Weights of a small transformer language model.
Size: 9 layers, width 224.
Training: a variant of SOAP for these matrices, 134M tokens, 2042 steps.
Each number is 128 + 32 x the weight over its row's rms, rounded and kept within 0 to 255. Layers, rows and columns count from 0. Numbers have three digits each. The size before them is the row's rms in percent of the matrix's.

# layer 5 attention query, 224x224, rms 0.0922, rows 20-31,52-63,84-95,116-127,147-159,179-191,211-223, columns 112-223
104:151080080144156106129144117173107096121163104126107130117094175126153161085149054149127113157075066161139092106146122186129139138140149156174185108101158149088120175133126119119156125111175134136158077070142120098165101170089161102155111100111132110160102114143104074102101097106113116125117176141123217160113131157077128103136107137118
104:097133144101100148126161157145101124159085064169091134198164122168132164131091139162180108163082152129163146204216160094106082097176145056088119109095090113105164110125127112139120066180159093096105170054170123139099169140147048168175132134132113140120133119157125149111095069110128133155119099136085128146096083113143164103154068121086
099:092178117183083182104118158134144110130100141103208118135135138160123122149101179148146116091091143086112152114058068144124104106107132128173161110156174170100142115110094141133118136132165171168107086135103126189130132175084104091130194128176104097153177085051124106152097172134122146171081126162124107125135095133095157138073090105167
104:174130093151118117138149104145147124209150112129089186108144139208115129122140121103120171125143116131112113150131155149097119126126116108138142126149112116134125144152133049133123141122086050043116174075136139107137094107106148115147181069110151198178109144128129141151165082144142150082141132143118092156183152089119113097155177108124
099:139085152077207171158089149118170117169134173147092088097154111115140105119182125190115155119188106101099060146147078065123149135140123148167146123093100135133160162086137136068170090136095124157127095199057107179150120161122159072077115138143125101094154128126134113153104142083144159233149069147122141105116073151136144180194119128176
096:134170129137129091095111075113126147080110119126162168141054098137114084134120093084124085133120082092079078108142146065113125124166148152099114132110125057143119123084134105182129146094095124106142111115107094149092122128156207093077114168085103154151128170070103119124148068145146112068157112140173068061113153145152113130096115167153
108:169150134095100137133097149092066156124065127134100072141121059166175111154094088101107128105121152111094104118128113101146170126137101086147166138139142108102100080114140114098124147128083123123125160109131145155126116172119158111165116097136095135049145152097058103131182144089131129091143085156141075114108077172075105126123153139126
110:135126076103156086134129130115065128173115082156161114165106179143114137124088171154160130105092054154099219140106097104169182100145092086131040156120175114160162149125178097098079132153181108142123120120106132041116150160092118184130114132197132096154097153207127171196184154110177175075120131173156079116140156171079147116087144120185
111:136173057145135181102087143101068127133098115152131145115141103121124103115172121104131140084179168113139100204156065150104165063122109125122122135142147094149180079117153143115132112117122097124130146141089140153138173224091170161082154143192135129128121176116101191090192135071151157166145083130119151176123128114150190175212174113122
111:137161131120131087110127121108152194095113102149146107143166067059081115127066073167140143092157116147104088110099089125102140095153125162110097099092140152086122127127200221050109093127149126155090073112131132092123072193131144137115079188095160140086144175156089145097081126119101075059155135118146216166133133116145108137130112108099
110:158131120110113145109102196146160187123139087167123098143194119148122138155110173105173111142122162146176161119114143097112123099157176082131102093114128087171162146176147154125121143104109098179178081095080134147153092065132124164183122170100091100105100097089127128099098160139093116106180120136131145146208130134167106169117161112115
121:066145127162072154148120173114204140145140095131122121072121188202127146107161161145159209123123155127051171132152123031139126118176143131100110104120098144103135138119131156103136122112176124158181098145084183092135122184181134154134150140146168104102112168174085138154132147125083135155128133090125132177168149099065122119122116168104
086:197086096190190063164101131077178156105115097177127130112086102133114103141115159160141160131100173100149113113103122112166126176125122169130130109138131113130156060109127127106176164148167161106107107103101080165150123065148148138139134178107108133175075129185103154120170119088204079139190064151130075079131093137113124141143115113052
091:113155171104137210131119150166156137128166121172149104147126057169143085132214141106173155133187140181106152108187111144154148131199125133130133140146152063094131133104137139080153065191193150115149140110141138166045152086123160121125161109184137111154106053155118157067122122122117140109138081153146237083164144120197124114112118136161
090:141149116179141119104177115145155133105113073160192116080137124127086155167130147118088061126121054157147086114098080166118117122113176076122123086147184118158107113121088077156107128093127092097119116074169108155127116150117092137156105061103116163129136111158167083168118091154040093173133142154134061124159079153129142145186141102139
090:125086178173047173128119082065190127159128078143194144133081128140164099140130126064148093095159126136126102132132114135132132144132142111127136073121120100115070083138120105053135157117152142133064100131141106127124186082144179081135244112141127150074072152107116127139136099164099086159157159112079179171199158188108149192092143137146
079:174118140097183149184128146197147149112127163133084079164070093130105090152153130114115180163124148115124118087154106129105147097148102171134135157113064111156220164130112124133140118155086180141142119157109106179131113129127141124089206159146102132110121151103120142125129186086137103165108043199144099069104151137163149122164069150109
103:104098177092079144103100123100065134096151129108127112112117124102135132184133134182135165165120068164135163127168137110087120182116099137100176158141170067095155133110160146132134104132147110123119085110145148089057107137154132093128173128161196133113088144088112100179131151148101132128129091140105139085124166149139165135099153180184
092:164098129145098127148098170110166184164138091164085100120141081136182096109152160138128102076122198159131129119102191124087153062122121136069122139145157172173117138173124137088185155129135132147126145108103174116154180168124098165073100157123083084113162097178163139170145147124145156089126102122154119149104103102086113084175110190158
097:148089200126094084106096119141136114097117137172157111140144132172140075051123090131074104167068101169136144120156110169100141160137125126171096132088104189075141154147151102154115152106159104082123144142056192113156067139129062152123105169163020116107098135161158129185073153112090180127090145111129109155076155112069036062138139100101
102:105168120106152145174091156106137121113122138140084097081088111080148124149060104159148139119136063083154121120058099066123154134124119127183150151126140157102130074102187144141067167108137160150076176119159161144154146106201126139127113069152150121177134087096143146162140131208210084179103128062134145175178117102120115142151131134179
085:176170143114210108154096107126096117092125105144094199087140178069106105123093173170098145164143117141135090136107142149112138168151131137171090111163148186120073128110140116095177107066134118137122136122139136188096128120084173114087124135077146190174107092159165164125149105143147094131104153136145124151110141159133151165185145160142
099:157088085122112130124140132194090161159109108092103090140113136127126113139152088117078157175080189122128053144119112159153163112165081183164138113126151112142146122109136122142133163167159101082129158147093178173156141175110113177116188171146111139097124082106138187106162153117122162148140103153132146130161097188124141127205168144183
101:152123183171110123122121131136122103132143163037107148077072139124102131090131181138121131123145108172105145168138083066195095059109143127093139169125126076123150122140148109109119101136106090079132103165113123109200120136187172164094116173073106154112155161181123142141194153095123183098161104125092163123160152087067165061099106112127
094:211119200116143131121206132091131125153171172150168137065117136089105140163190088099113107117154145150202158116109128112101132162135178138139147114096143154173102169156136144100141082172128169144126082095136107112094197102132122131089085103131134088207104136159116086066078125123152112110157169159111201081123070152055119134146128135122
119:139121113179094180081140164098169119118121124131155104071136140147153128132127077121152133158090139193144097128121123134133138085091161126079147090181107168063099083169089081102109095097146129171163186193161131096136143146137080088151128102092131114124112121098131117135091146114121124131110153113098175158173171145135180113202137102140
096:081128107078154077041118193190177152088114196132117102111135170163114107115199082181109171115084135070088119100156144155185188091178099080125134121194113176167117112136162101125074128088167102116163131102124155138115107070121116134128123096096132048179093141144191082166139167176119091092163127098087112106178110117136172100097146108117
112:063076121143140098097107131138154150133190107121177186145115155160139049127126159097113185078133156105102097154098134145165132085158153139144123153126158084133204145078120122111141128109106160038076194072168154144150117114107155119140158114141135142112114165132110131148107115132125096167084164140163106201089152153084133144140111096176
111:058124164121099171077198145178114147135098178150145103111101075112117136164083158101133149106092119128127164137132114064089121178080139112165163110135129120171124127133140139206121127177161114153131171205068117163179113160133113131106150105120138133093186128054073128155120112131151137081107093140132098152159117197116096067150131148096
118:136166125068144125138121111085087132139105103161135094135165156106123103138171099137174125140159099100196113086143100129143139129090124173088155121155120156096149104147143098115131119167098123135061113143153108087064141137186134101167135178140104103125144156177142098166130206113115114099168127129137066102133167074129163154143137202157
114:159126128125185156159074123151090121103114139151106156106124072162171190135086067200138139114106126134173144167087100113133115143188155152140123206128131163103162129129101114080153145143122144145105086128192135156102127110129075128123123091103073115106123143113114107062143136094102069156100083152115041110166105130088084081171067217114
124:116085121146170110112136091102122130137102140188112149165078114122113088144126164121091181114127131139121049123122096120183220162097139102150119038103111122127101168105142139087088124105193168180124132117094162108134173181102108094134133132090140099107071115129150104136107154130156159103129120112140129138165140120107076122169138112172
116:166181078157165130085104121177178103069056103222079077089067108148102165160145116130132130120129126134099127148145104094115153082144122122138107155152113172097103189120143120121126133158080156083092171089110134123181122111157136097108093158085165192128098072171122163087116179105139111097122110115110155118129086096147080164158104146119
131:117114118088139051201152097122144118040124117091069120124122116124124118164161083174159122128134060146124143125121146181174148163136077107185088147079099156128080100113157178077151122090098109081148124092097125163125123130106152151095124121126168141192098186179159141167156118168178149106109108119115172112116124094114118164165125095099
137:154195170108081192154100176174090142181129131101035053136089128123120114083184156115125100116131155087138216111104127119105042128149126172098100105104153090107202033132094131184097114123081095131183172155145134136129126118108137153140138098171109035115109136108118079202161108127096129098136135167132126114211127150098172160127127120134
121:117126061140111172178099164122099138130173120087104139123113100161155170077138160121158132102137131093156108144177125109130094105153175094095133139135150136103089100126087104127176126137163018146150095054111112106153092116129154124067093181137155121134177166102126139161138087147147103109129132136128110185205196125060179167075094148148
070:131095075148129142191142100083148126114125125134172077117151162100173127134146075093131138135119097137184156114057148048172157175123108130128176068109191141111164132124170195059126088061118175156128061126171127108096152130149194067118087183061167074203061183119140110153113139152110111131139119138085146066095162118122150148109137078106
106:162129123115158138159093136103094134208188108057111071110162073194133148150106139147148097108150135167123159126182133175154133091093091121074101100114168104134147103133126137101125074169075101085204129096132104145074214121121109121089083111173129127146144107162140120066152103073128158107158131137137149052125127182147148124120178124045
088:079086156110113095050099134162129112118105159143151119148086141117096130155147117095087085125131118126128132164127124091166160112108133099135161093189114098124137122087167119174140141122191104129123155138188148184144124080125076079166131087187108159130125089098115108164100064134112076158074115091157095201248078130086098121137072100174
096:046138143189072123111190058135119162184126154129176179137115157101102083091183097119118109086120164144156145172165126166101138140120140159150123172115119111155100129120117146093094162121133163065142145153113092132176105143089115113093137125143111228118134206187172148114106147201150109089098187125106116135141141115097134102122159145153
075:133108126059154128162097137126155109091124135154083048116183089122204077159061189102124132150139095061134130080111155101172104126162116131140146092173177128085130117085148118122136089109132109188126122148141116159114103209132163141173123138075151088149119075071112124139131138073142111148135141156130112123133129138105124178160125099121
116:134126101191162123077146112146158131130102121081100197047115131064141129175115131172049109159109127100114094095099092096095205130134115125083097118083070120148127140102132150122120124171120085097063066108148132092134133159154122126116125183099093024129178164141144149090098116128139121134130119112137044133166125163124135128144140143149
138:154143096153129153151149111160101154142118113129163100153130091145177142114147127158151172073133156113126175164162120137121108120181120071126135110138192096151095123121111118084204186176102141113174175112117156141128114134131146124091121140062091129110155132109105119181117118055175092121133095145119072210194171138150149055103069183148
119:172159099134168102147096102163157126125163106135084112113123140166138125134143070145127108080112085160111125117109098106140141129116108167136098144145158101161185128121115147162120189107117200079138114094082143139106142106124148097143178140183200124182026077128132150186148157146089137156065137134068144131171157093117133082090124138195
115:127157130169109131084099117179177141052136162167122112105121075126080105133186057132101151128178118109145132151108110115144148087097135096146146092080159155184144063127196155093104162146198120096136101156098088108200069136115073090098114150115142123161116123099093114109088130097122070121087109111100165113181100118146127150179091164116
131:198138145111098170103092133110134152094156113169122101146123105113176152135121099140178159105127133141107066069131127072086153202119110201113092089118152178093067094071143092114173223151131120138141069138113113151128139181121159090118137166097157153136123145104102109108133090141164075152104129083131111136170168140128112121078094150090
133:144099160077105159164145137175080124089137132097124098082076101122180093111164150166158144114135084086136172153103081127053055083139180205159155159118109122144141134133112145141089161135051104130132227115115133131142125114086093167144170099132129082143106127140092128103195125163099120062108109168143099173180099167078135091154075172114
116:144115073085107146162109140096119167111163126054141176096200123145113136145096143127064163104134222102160160109106119093074050159127177133120144130143106138121175088151139145176096067126167025158116208054167122176140138079134152174122098139099155132170149140163116124116159126150081088140133131118116156115160129108105144123137137151179
102:201115166179151130140086134104112151156123154103106137224131147153136112166120138176106151029143146128111106109126115100119082086097085138112159132124118127160119080111056111111189104143078069098115119108109134152159114201087126140108142154111103167130102172116125105159096107187126144131157091139117086077115112141143090151168168135125
100:186108131141128136068154120125143187167117178074129105147123113142099143147136092086155175144131148184080165149123156154158091171166113115132111125139118189153134130102141133153162081144094127112135078164142127128067125078131097060079167117116160168174182156128151064142117153146160138111161141133111156092191117172055180158041130099139
105:057121105062092156149166088090140094132104106059056138080115109108070152071096192083201157165116157102156116139121146112113115131106183125115157115098096100132148171175163124109055165133077155114151094159112146092087114138150122122159165094118114153093101102126126135137140152048193085082091159121057151088140185127168095147145090133134
088:090115099079091158123134152104115194132140152115128179121133174111075088167105134123145089102114118143111102127173127120237135146119125177106142112210130102135160081094139075113124131122053100158114163188119159152112108086093157082108118061139067096133197107144152110130071119147131135139133154180129091100157113150144169076173151086140
097:141099134089158131134115050152112106148143137117123154156162144128106098187104184147123131076160145088087132104192141164129088100081141090173085103162089044163119112158052091071114148113108081129101177169077097143122099126085084124143139115118173148116072139124079164070097095110163127062116119069098096118136153102153163123183109105114
086:175110129106220144103093106202155169118148129184162103145031091122118098161175147127135144075110120174134138171125103078097108141184080155092110107130118144125154150148079143154115109087136075153098107096093192155152176124112136070079161126166135183143129154220156130201144098123093108163153131156154102132112135140086126114179096182169
100:134176146129128145078103101103155126197152134190080084142147076090140140117086117091133162111147128131141144120114109103091114096170119146148136107136126177105118176116066093110125080147107083117101171090094166160126132134125151087198133125144124112109103066072086175108159118115085137139185088146096072071135149162155205189097183090110
096:198096142119071103135141148111143126056129115145153082147062114107205117134105112114140091062118138194102186139182125128108152104104133083159118105133173148178164093090121079066175155123132096164126099133149098132147115179114125136113073165128060124098134147108119131123086151175189151084179074145192098099143104102101159144130134138142
093:132112082165146137167104106156142135124157101177066188104162142115186131160084111104105070091096136125128114116078144175142175131091103149106136180132169084114104217130108133145129167073099089162103105097092114125102135109167174129133123149155115096128102080061154101157080123148099119106173149099124143149099075173144095094124188088131
101:142166143172203092106140093121130087171096126130111123091129138126129135144119117077146111100143129105104140146140099123096133100140143158116144092138106138171157113169106110131144179061178103102142138110100108119148101153120154116093150051136168172138129167139149123110134106185102121182140142172131170122164137108129115116138100117123
093:090196107128127062174079174160155133050139089142085186129086112202106121139126103134159181099101099116129105150082108148117148103183124181107147088154181080075179105135182159175127132141113214085129132064134147118141148163123114159130148177107125151150080225086142142126105121152121065170194121121104128183160146137140138117140125137149
098:118181047088168095138131125177093126119155101161133062132144110180098108103119152067131154133130098131173096144134136123125173104189158177166088142128102123109166104044212175222058110108148132107137192046108113091127064103152159191132131161126097082133142068120106113090130141119127129080111136106155160100144126139101138109189160074107
092:215159172099120140184130088135092116151117150098139224151113179146138117146153186114152157098144054123096120104163178101172112132143104101102099141176069114199127132088115126093146151092106126116138128183130133118087113136162092098094129121130087137124144174119131165132099129177161138147095134125104166095070115183162116099142117123159
092:143130104126132174109078165119113099115072134118095167147129201133163145120142151131118169114099155124158116091207189141123085153154042102161097098151130156185097128120092063112178175176159104121136135127123153114078114146118126135158180119189089082130124095146157144051140078150145155128132148141133106125156135110110122113148083138192
102:169110184172159133137167111156085082098149147144073155177104109146110106073136152155152140162133070164113152134087085101175162156138161155170133083084097161116136182158131113057173137062104148170173101131077156124164104106134127133148122148132146151116173155144116099196098124079093156194153098152119066105063136070111149176103154145137
100:098155107116119168132104121059111111112139105135146141131052132131146122173159174099123187092110097116154147132103118147125110143075078113126064099101102112117111090115105063127091144136119120150123111102116166117152126142098114107151145093142174193090134148101079131135132126121179173194084165106166132154182156137171114066146104097119
116:143144107159090103137116116172110131159113115106094098061145141123169138143167130143180087116097084185110116150182149113142149116090102094135116084100127139077173124119121158076130159085100083144189116112145114159150132119080154089123155123110129181161146112158141065178087176054095181119162171157102119116116125158144137173106148156161
105:053117130126121142125129108158165138068160103108100115122134172144154129125227136109138139174139138150121121121176109162155102189174124191121124164108153074162185158112096138109162144094168144122049129136138165191094056134083104148089115089101143105119109172144156144132158125066093157135126125124124140160074122102109132174150091164206
089:194171164098133096103128137198138111166150150117119136080125102168102092139093166073056154129168101110116141114123103121067162109098109140109176113112097115135160093121145095153095116195064132084174122143118163149147144114116147101105142158152159111166204101074085155150085131163138120145124096136144118122186096159132147080167149119081
112:096102126185093161089152112130071110131072109124124169133100175104152095162163130135127137126113123175132117101109131108133133106120137142135132194135147160091102149139165124110099073146176075147145085115145140144098182079118109085130123110027114107129129166077131082166136089107110136108131095091116108130120225124144157088123098158165
112:142148100146124138144104140101086167100174113122111123143125160122167183095130103101148115087132121195112171123136114090119172140168160121116105179071134114084113173118105079100135155168145188111107112140165113176143146153097104173081117133120105184126167152157080084079088121082116094166144096144135165110093115127142112143125099163149
110:119086129123174176147142112125150165172107105086060102146138132116149093158194127182083105065135118101140151185170070144152167154127101106142143098153173122156170138133121124123120128109158134143105181082090099131082191132116141145141101097187151161102106094196129140136154191162115132128122121180079108066160145185076134079189131110124
110:074148099170155142102131104138091116099175090133157176127153110100059134133135119101102107169137164142113178117127095094114122085101163142144152221130095153066159127106131142063198139102145109156152152072113154145146099118089073126145163080151136122161172062092113106146175145129161061139169094123082124164216120096102121077136154138086
101:087138176094108104097143087116102163110102085110146159176091124130070154109137095152160092164170078149165103088097144137139118144166165152191156078050122143166130127145154101127127186162090135101135072114117126182134150159103158143149160168131117109139158122127136160179127135079131070091107122127160165163131137107178135129126097112111
099:109131104111155186159114162163132151147109104180141130095076152143118135120138150142112102088147139128099144134143098137187061152145132175113110146128130124065086102149142144119160166110141093104108197158067098115119128127072155140073165083082155133176146120106042099152129099181117126099130123218163101135157136134162150130131076091136
113:145080143184133181133110166104160088105164114123212138181072086116118121138119107157150178069133153185147134122157155098143053194149146133056140166098120192144118100134079135149120151106103091147134146102134137192064144138187169149145132159118070153081122149073158101162131122180142063136083166085120131172130159126171120074107088149155
075:137139122098138083146137129170098143156099074160114199101135153110134105131168129096079114136152110170112153122142147148103128141116057134128121131131147131105152138123191097173187142139156109159160156137130144125151153115094116169152132143093121061161132087105143100087142109100120109137180047115173142131186110098133108119151144130174
077:087107129171091220172154104069139131135116188147140105121075131100108114137127096118124090110027115121162189110110131077123041075139138082135135137143057117138116115148129161129062120163151115167139139145110093140121145121198132087118104081093121170143085167158128111088139146108152090122110151151142133139125077100082160151109107127154
092:148117187141130151092137154131143143166148139101105133143155086162170191165114112130124153099132129150138165108079128157136153192120083191138101100129115184139144111131068162149172100116134094127127137035170201121081156127080219137111144173121165122083154159128126128120177126081128142098109101063071104157175161115163152127143135137155
078:131120123102209100133151126099104122179126147102173222099166164104138141174124155149145128081171145081182158099165138144094166161151064179152082136127128165120104115149159139150141096089148097151160139121168098140078087078084108133112161094121158105148184137072143093096077093062140099180147145092148127177163112143153132149120059169187
091:109093146140081107098117128149107137142098118119150076104091158156136068114102073144109148056084166106162087092180193115104153108181150141127106062146103166151121128145078167156143184168085138163042131139151124156094134165159179148158135123107153208094130107083147101074104092158114189194102156108108144166151169167094092104147148155126
088:121088196136139160141141128159104172184107139122064077095150092108140094096146193091100129148114099120101106115089089105141116099058117112155187149080092049128165138114114121101105136139179067087177103155084123106095149160120162153134104152118079076103096154129140155143165198138173089124125039128156154107121123119113168121150096142146
103:171146136063122151131122155132110070139118108183155125153126068113150168090173142073084131096140110135103124182152166116095139175134100205130155106126179077080080183082110116092114096170108130172144165057127122098125195073167095092117113175134087115119058138101112091133149193099130120135179182182142106130159176108119133128048191114169
109:087113127152113146128119197088139151123137160113145075110155153102122199144120127121084142094165112120164136100148114134190067108115109111158133099116163144164154120111105147162122161162169150121142138077062118114108104152122164183099160118139092067081161145114131131138175107090121164075111132104168121127110061146148096111089142192137
096:054137081128131109125108144115121099172152121134138162227069130170133170182135158115111103113070118126094200116088134070131134122140137177135125153118135143123162157145191126164180143055144182108095159180127143170153147156127089119146131110093051157153060105104088155221139160108082126067148105152162064166171134147042116114150107134140
102:114164088182114121119120092126176136149136130149147108107160152082096119119098196085084127139132121133123095133143142139126089097164167096119098060107175045137142120132071113140132165122158074172126119108081140149087136139156146061124071093156136070142080107113154130111123148122192103120160116148144123151122087135089129189095110086157
096:127114123103120089137130185135108135090106153106142194091168129161134151080127155063179197163103115133098094145135091093138119143149164128129095124108126182108089134110143120092127150090072138107087139080166117114101113142112168167084144185123169181101145085165135132114118128167177018072104142105137091175159154111093173140182115145107
096:062117102082128241132123124154156127132150106100145023111126053102118147111151150075165162066115143113137142141185198114076159138175138159117070108104155162109129140164086147112152147090116102162181095094147097166140142114087095138111116159145119071128129139090104144117119112137180141107140186117138078134129172162161128116136169157173
106:089115125069107152122101150104133096135150128139110156166152031123139093067105193139058157163122197132121174159091126102072151139175095126091108161086151148167116135108097105146152107154059079107120180097114120136083119162161166127060093135094144116106166097134158136130134127142129085088062170159141132104142101135108111101155106127162
# layer 5 attention key, 32x224, rms 0.08, rows 19-31, columns 112-223
101:163132145176100113138115094136167108161128145087132092111166168149088083105142129128136126152130088118146120114060159145104090148101133145150123174114109142153132135148165122165129112179149166164094163129112142100112056123127101112118149149130156113190174148126092081133117156085130109120132112108089138170175153088122173177117152204053
096:110144095088096157110125162068115100174103133164160091133133057175121122121145102147132131104060117113091146178071179113109143132159124070124137121103134071195128157083104172126109117145146159124239121128137116160166112098184105058111126141101155089124102138109125085129136139135078152124124121126104070089129137185125122096123093119177
098:133095125096177129118150148154171112138113153155152183099108158194062115155082123161150121102139136121132136130102121178098146077131103111103109132186145177169110177112149153165079092170045056136159104124221049081113169117132135105120135178097136098152134152154132145123191139151175164122142149111152098136102095133138110094117108140166
110:123101134159165147095120150155097118107170101127119098165142151073153149079122097204102096147172099147152090128146137162137151090154133147112176152100121122185138145164128088189102035122153172099109110123127058141111141147117127132164130125119138106096116140119109138139133095121132097165107126186148116115156124136181148166152121203085
108:141113085206120115125140177116106152093123207086146130115145135104161102183152077137109049103123153154103130062120124161109088167114130167151124122155114124097124211128052121117177095123108119125144113119031083145116105119092153149101118084171134094122152149167093167108138149161160126125126109157169161115166060128083088123133164122126
098:085131084152114082113151099108131134123114159084107146093091153129138162150096134138113119117112123142120140105111116134073160088144172148082061147125148091045161136159126161129045013143131143164132142137193154133096112143123077154141053139115082134146104135151139163135170171117165141130145107143116169117146148098079132100132112157100
104:078122096151090148145192122068099157134090108134136105182122120178172116125082128142132126153154154109074126148144092155127088126091131078167155101146124154140115075141162153153109112151114130128086105144106115170148146186128139172153145071116141194040108157094117133115108125097098184123153140115099105171109070162140160152109176076127
102:081108100138144148173156084147121094101111121098138139069124122164086101104094164182191114082174130104112174121173091173148124188094133111143157087128159152090106103110109155148092156144143109133074130134148170062143110092097166117055145122163119097133105090121162158139122099111159110176074130138141097159128138157142132143072108089166
101:141148118145151149080167143181136123112084235104131130124109144128122135131168136138130178094179188164084120144132143157144080131146075190069123141100186128180140154129127131095151148107117162086132128144077111168150131143114140130118138098099125131121136153166143153116199160114123093148123110109070135102081128126141126122175147090143
107:184168141119084140189120165180133113117165133128078151091163056172175123120159178138115116153128075141057150124165150145061107108156113124119125106143069168165117090086110096123126110147125079103112113140083034097162070118124143060149113211149111121156166160120114127112124118114115125090126107142118101097186106070063189125090140140097
104:167109164154128125152159217106084084149178161160100187120109128132131111156153200122092092129177160172092091099112100167089086106127153111032156163113106149152122153079146136130144104170142124163100072183136085146077138167116168113173132113114093124148134095099131089096150140136160091157132114104160088092113123086134150122187104108091
111:125149148038135147116129096122149102174166086125138135124093134130157145050103146117127176123129108109103179145112101151139150125104127115126159159172072104148132144146113133149121168101103111161055182043163149126148112089119134133083153138115141167076140114164088158190098104132165110087123073094109181172116125138139137089115078197069
101:134066144117211076118097137156080169152127122074163116076077129113070144077163116111115158144122166116142115113178126159100116131092144149147176059125152059151164127117115145102137150160082074090143127074142132193112121128170097090131167135133112143113155097088141075136141131130201151090150143163150108143109082129226157134068115081120
# layer 5 attention value, 32x224, rms 0.0943, rows 0-3, columns 112-223
097:111090207111126146075131159113144111124182101127157114126193112159193157129103101108136159111124112183074082128134155162188122073102123158097080125136109168080124137152099134150138091061123099156135134120162122114120204128135143083165116102144138095086135119119127099117080115149187079104102085071135140117149080148119147144107136146063
098:154164102147100153162143100095125102075147192156120117103069020123149080131142090156125088125146125146154126097175141182116152152141091171144162096146091158124148178040165143114154196096089121176098113131161118146094100121205095164093153112138134059170096125103140136161095156104127127141111152107166073112175146135082120152162107149145
103:097130121118128160133144111152135141076133115070108105056055112079104113112150135122100147143165121127100125126072154067112194115129087111121135168147124144137162152191126196045190139147131130131094143098081090137163090094109177170147079139162089099162014136129106162120112112114133104067107125143132131174191173104106094111159128132113
098:110183137152113138148116127219109125102117206115135132121102128170171101179085128170054106163144089129121126144081068141143137069123104155099090122111105097159099114177141109116133173109052175079146132123079132202120118105086166127203140106169126116181101132113183115106180145119162121131180130137141157142123159050166132071118179143134
# layer 5 attention output (transposed), 224x224, rms 0.141, rows 0-2,32-34,64-66,96-98,128-130,160-162,192-194, columns 112-223
099:140132131094142115123106148113164139125133107153216096137100082184173085125125084129181096099142121167104085062106125133177099132153152141110069125164118079151144129125090131141125105167117155122114109126129123151078135164112131149154161121174136064087158174116152158091175099176133081125106179118119095096143117101183126086064129114095
096:180156147139103150116201090138129061129120163110133128126127059133189109171168105127158122138105166105117103127144093146155144135125101121140093094124107123123133146120133142187175211117107177145099081155137114149146168179140093125111141142169084107080150150136178153205111206123170098197135117176087062116149147159121133153140125126188
088:140161159096082100130074092151138178100151076136088097091136055178103106145111145126116144159147113135092154110075148174135126137155108142146113123129175099172132097203130178068139152151140121113148119119070138108125076097121087136168098084099118113127061109118150189029117094153061071123149106102130133201133123085126116136142056099138
104:211163133133119139154089121121167122122196189170132081160161121112130114142149147222135136125105147197065165138165095069135119117103133145104183172132150107086143115139119077148102163196143130123139157126129105141135124120125127106127099064179145162110105118181173080094151116157147155080095157148074089066108063105086109103057075110118
114:098088075180133078079092130178105162108102144120168164091137149137106132191056105096139119073117119123110089122098181127151078112104131059093112158060126098172138183046111137098097151102117178165121129138154136098178125165100134088071128166128119109152154086133123103126120150069081124123107139095079180141169163147095167171130098127127
124:138172150155146111059146066138096130112162123152108145103158125090144142091122146143182130072091153158097151114119147092141127089016182139138066083131104073110119108069140129107129048102033143136117118122188156089179146084172077091105116140125146143116149112100170147123161139108091120049095100085121158090159164146110171098131107083089
101:114118178132190099113108123112206122143119148096147107033183112085124145137112133126132138118137108102123122166104133174106180157126111139161071203155133084115156138069178162087104046061095129129109121154132127135156140178140144116053122130096106129147102174102134165118142141144088121134100109137132110140081125110088135184160143124095
105:124151097158055070145181197095112140133139078152094117115125095117151149130122106103100083163190154153094126128191103200136144078144125139101138113106147133126143077147076143158128168108113155126105142115168114136112194121159141185125155110181148110125100126127092159140065115179120113133141177129166069075108167116161146201086204072144
093:122096115076127137165144118194180049149089171103148150126116114142122112129131128157112127097127095098097115100156114091123122136193123148112122143199130156066075158087139141152155165152137142148172088129146122125167112170097155080112146172168082127110185176130095161135141113152171149174132156090151082165141126157110129142139138155158
105:103163101074133147133175123153071131065113113190073160126070152151067085090155160112051130128121165096151157150104132106121183134125148085138189113147176155151103137080107166101165127069131106101125134149082153168129091074138125139109107197091136122138145116161157155098059165103167081148139118176132077127129163145112143113161124128187
107:078132143091139149143093106057115126124119127097155106131134117151111125057116156128126204146123153069158165129086085070112105195143152183102114157155114109088121072170104121171192088092115079085133130155140120160087101120121160128151134139160129168118149122148117085108165116106183099095137093154084171122154130162122087076194128139158
104:142154114158136094135122105074136143105103132083163137190175164148129113198123065116143132167158104132162137139146102176137091093168098106136133146075171153120117132151142133143097053127154086130132129089135134133075151123101168194114110130102133157149116128118142094106091121113152146221175141141112161050114104122146126137129135107124
090:120084144129113193157116129097056134195118105131205119116081136138157131166167173102139149121078143131197115163152143122112061128120148158112119122114097118159130136126156158135089137147095074133154129052124156123138064126132121147124137133163060149121156144102120082151180089106089172122096174181141167131122177144089169122098110121104
089:095123158135171144120113155110096154136168080196187121130158165115111120113148183115156138139155144140200150198172184128162091126134170057104117095119133094130108119118119080129067094185168039071107136118058126131138116095124172171142154180176138151099142143149128133133151121162131164103121136098155165046081140103155119103143157088035
080:123132138111104170115205127095162172130109125127137084136095132107122142092118132151113093143058116108186087115082145101100141097093124166114157142111110088149092118131147170132141174114091191132096155122158155124109142178193076066116127093115158133113155101150138103113113106130155123112096127132097118244167121121050137111125096196148
103:122090101153134153161069135119117130081110119095127092156102163113192154117181103148158111124115102124117098098155116092186138111141111107160155101143136146020126163166075109120214100128158066098140173087135119171110146120126126131116155111171119107154132148128139107113091177159132155078155145112121094131107154117140162140052143123138
106:147042123114111117100110124105128097094109170075131123119136076100133152184153122164104093091138113165122105093087152103100133162147104114072221127126123162154133187104133165124148138151099159157115096099158126054106131163182155107135059085077121122124103144056183125090121149087114126120096111148109136073158092122075138156114111127093
092:172168148121136172099122106176148136110106114143132120117150130115129160068160140155163141116129150130080165147143187128141135140042135104153099171160154140194120127117134102166125079131099168117131117127174117107175123072073085052090128146125190101134096148147108130160171165143111160117131176113133120175133126114100115143072099159097
096:210125130149066071152120148112098112153085120143098119172191137081118196098100121148085146185173117097178154078131139151121156137160116115117147184082092151124144102143122103149102186192143113134089134161139131107107141139129120084173184118115133098098161078109110080169147132130128167131125179127156182125138110184144047127176109141139
092:148151154175139100140137173208185152167104115174126165140134172128129129088102149093131158149109122133138129134091129124119155095081109101213119141146181100103120113089173111107116084129095188119142123131096114163166114110132058082146134145117137170126116090126117106107165094129125127139145139124122111181037083093178119137074069180156
090:159096109136118182098122124147103121172162088190092140089112128157113146095127172123184163124092153172107104140146139085110069151082188122108124082102035098140148098155123085178102223115139177140137120158133097102135133131171111135169170069151144098110127132131124096193149145139102141096080113149108130101093156150156154088106181132129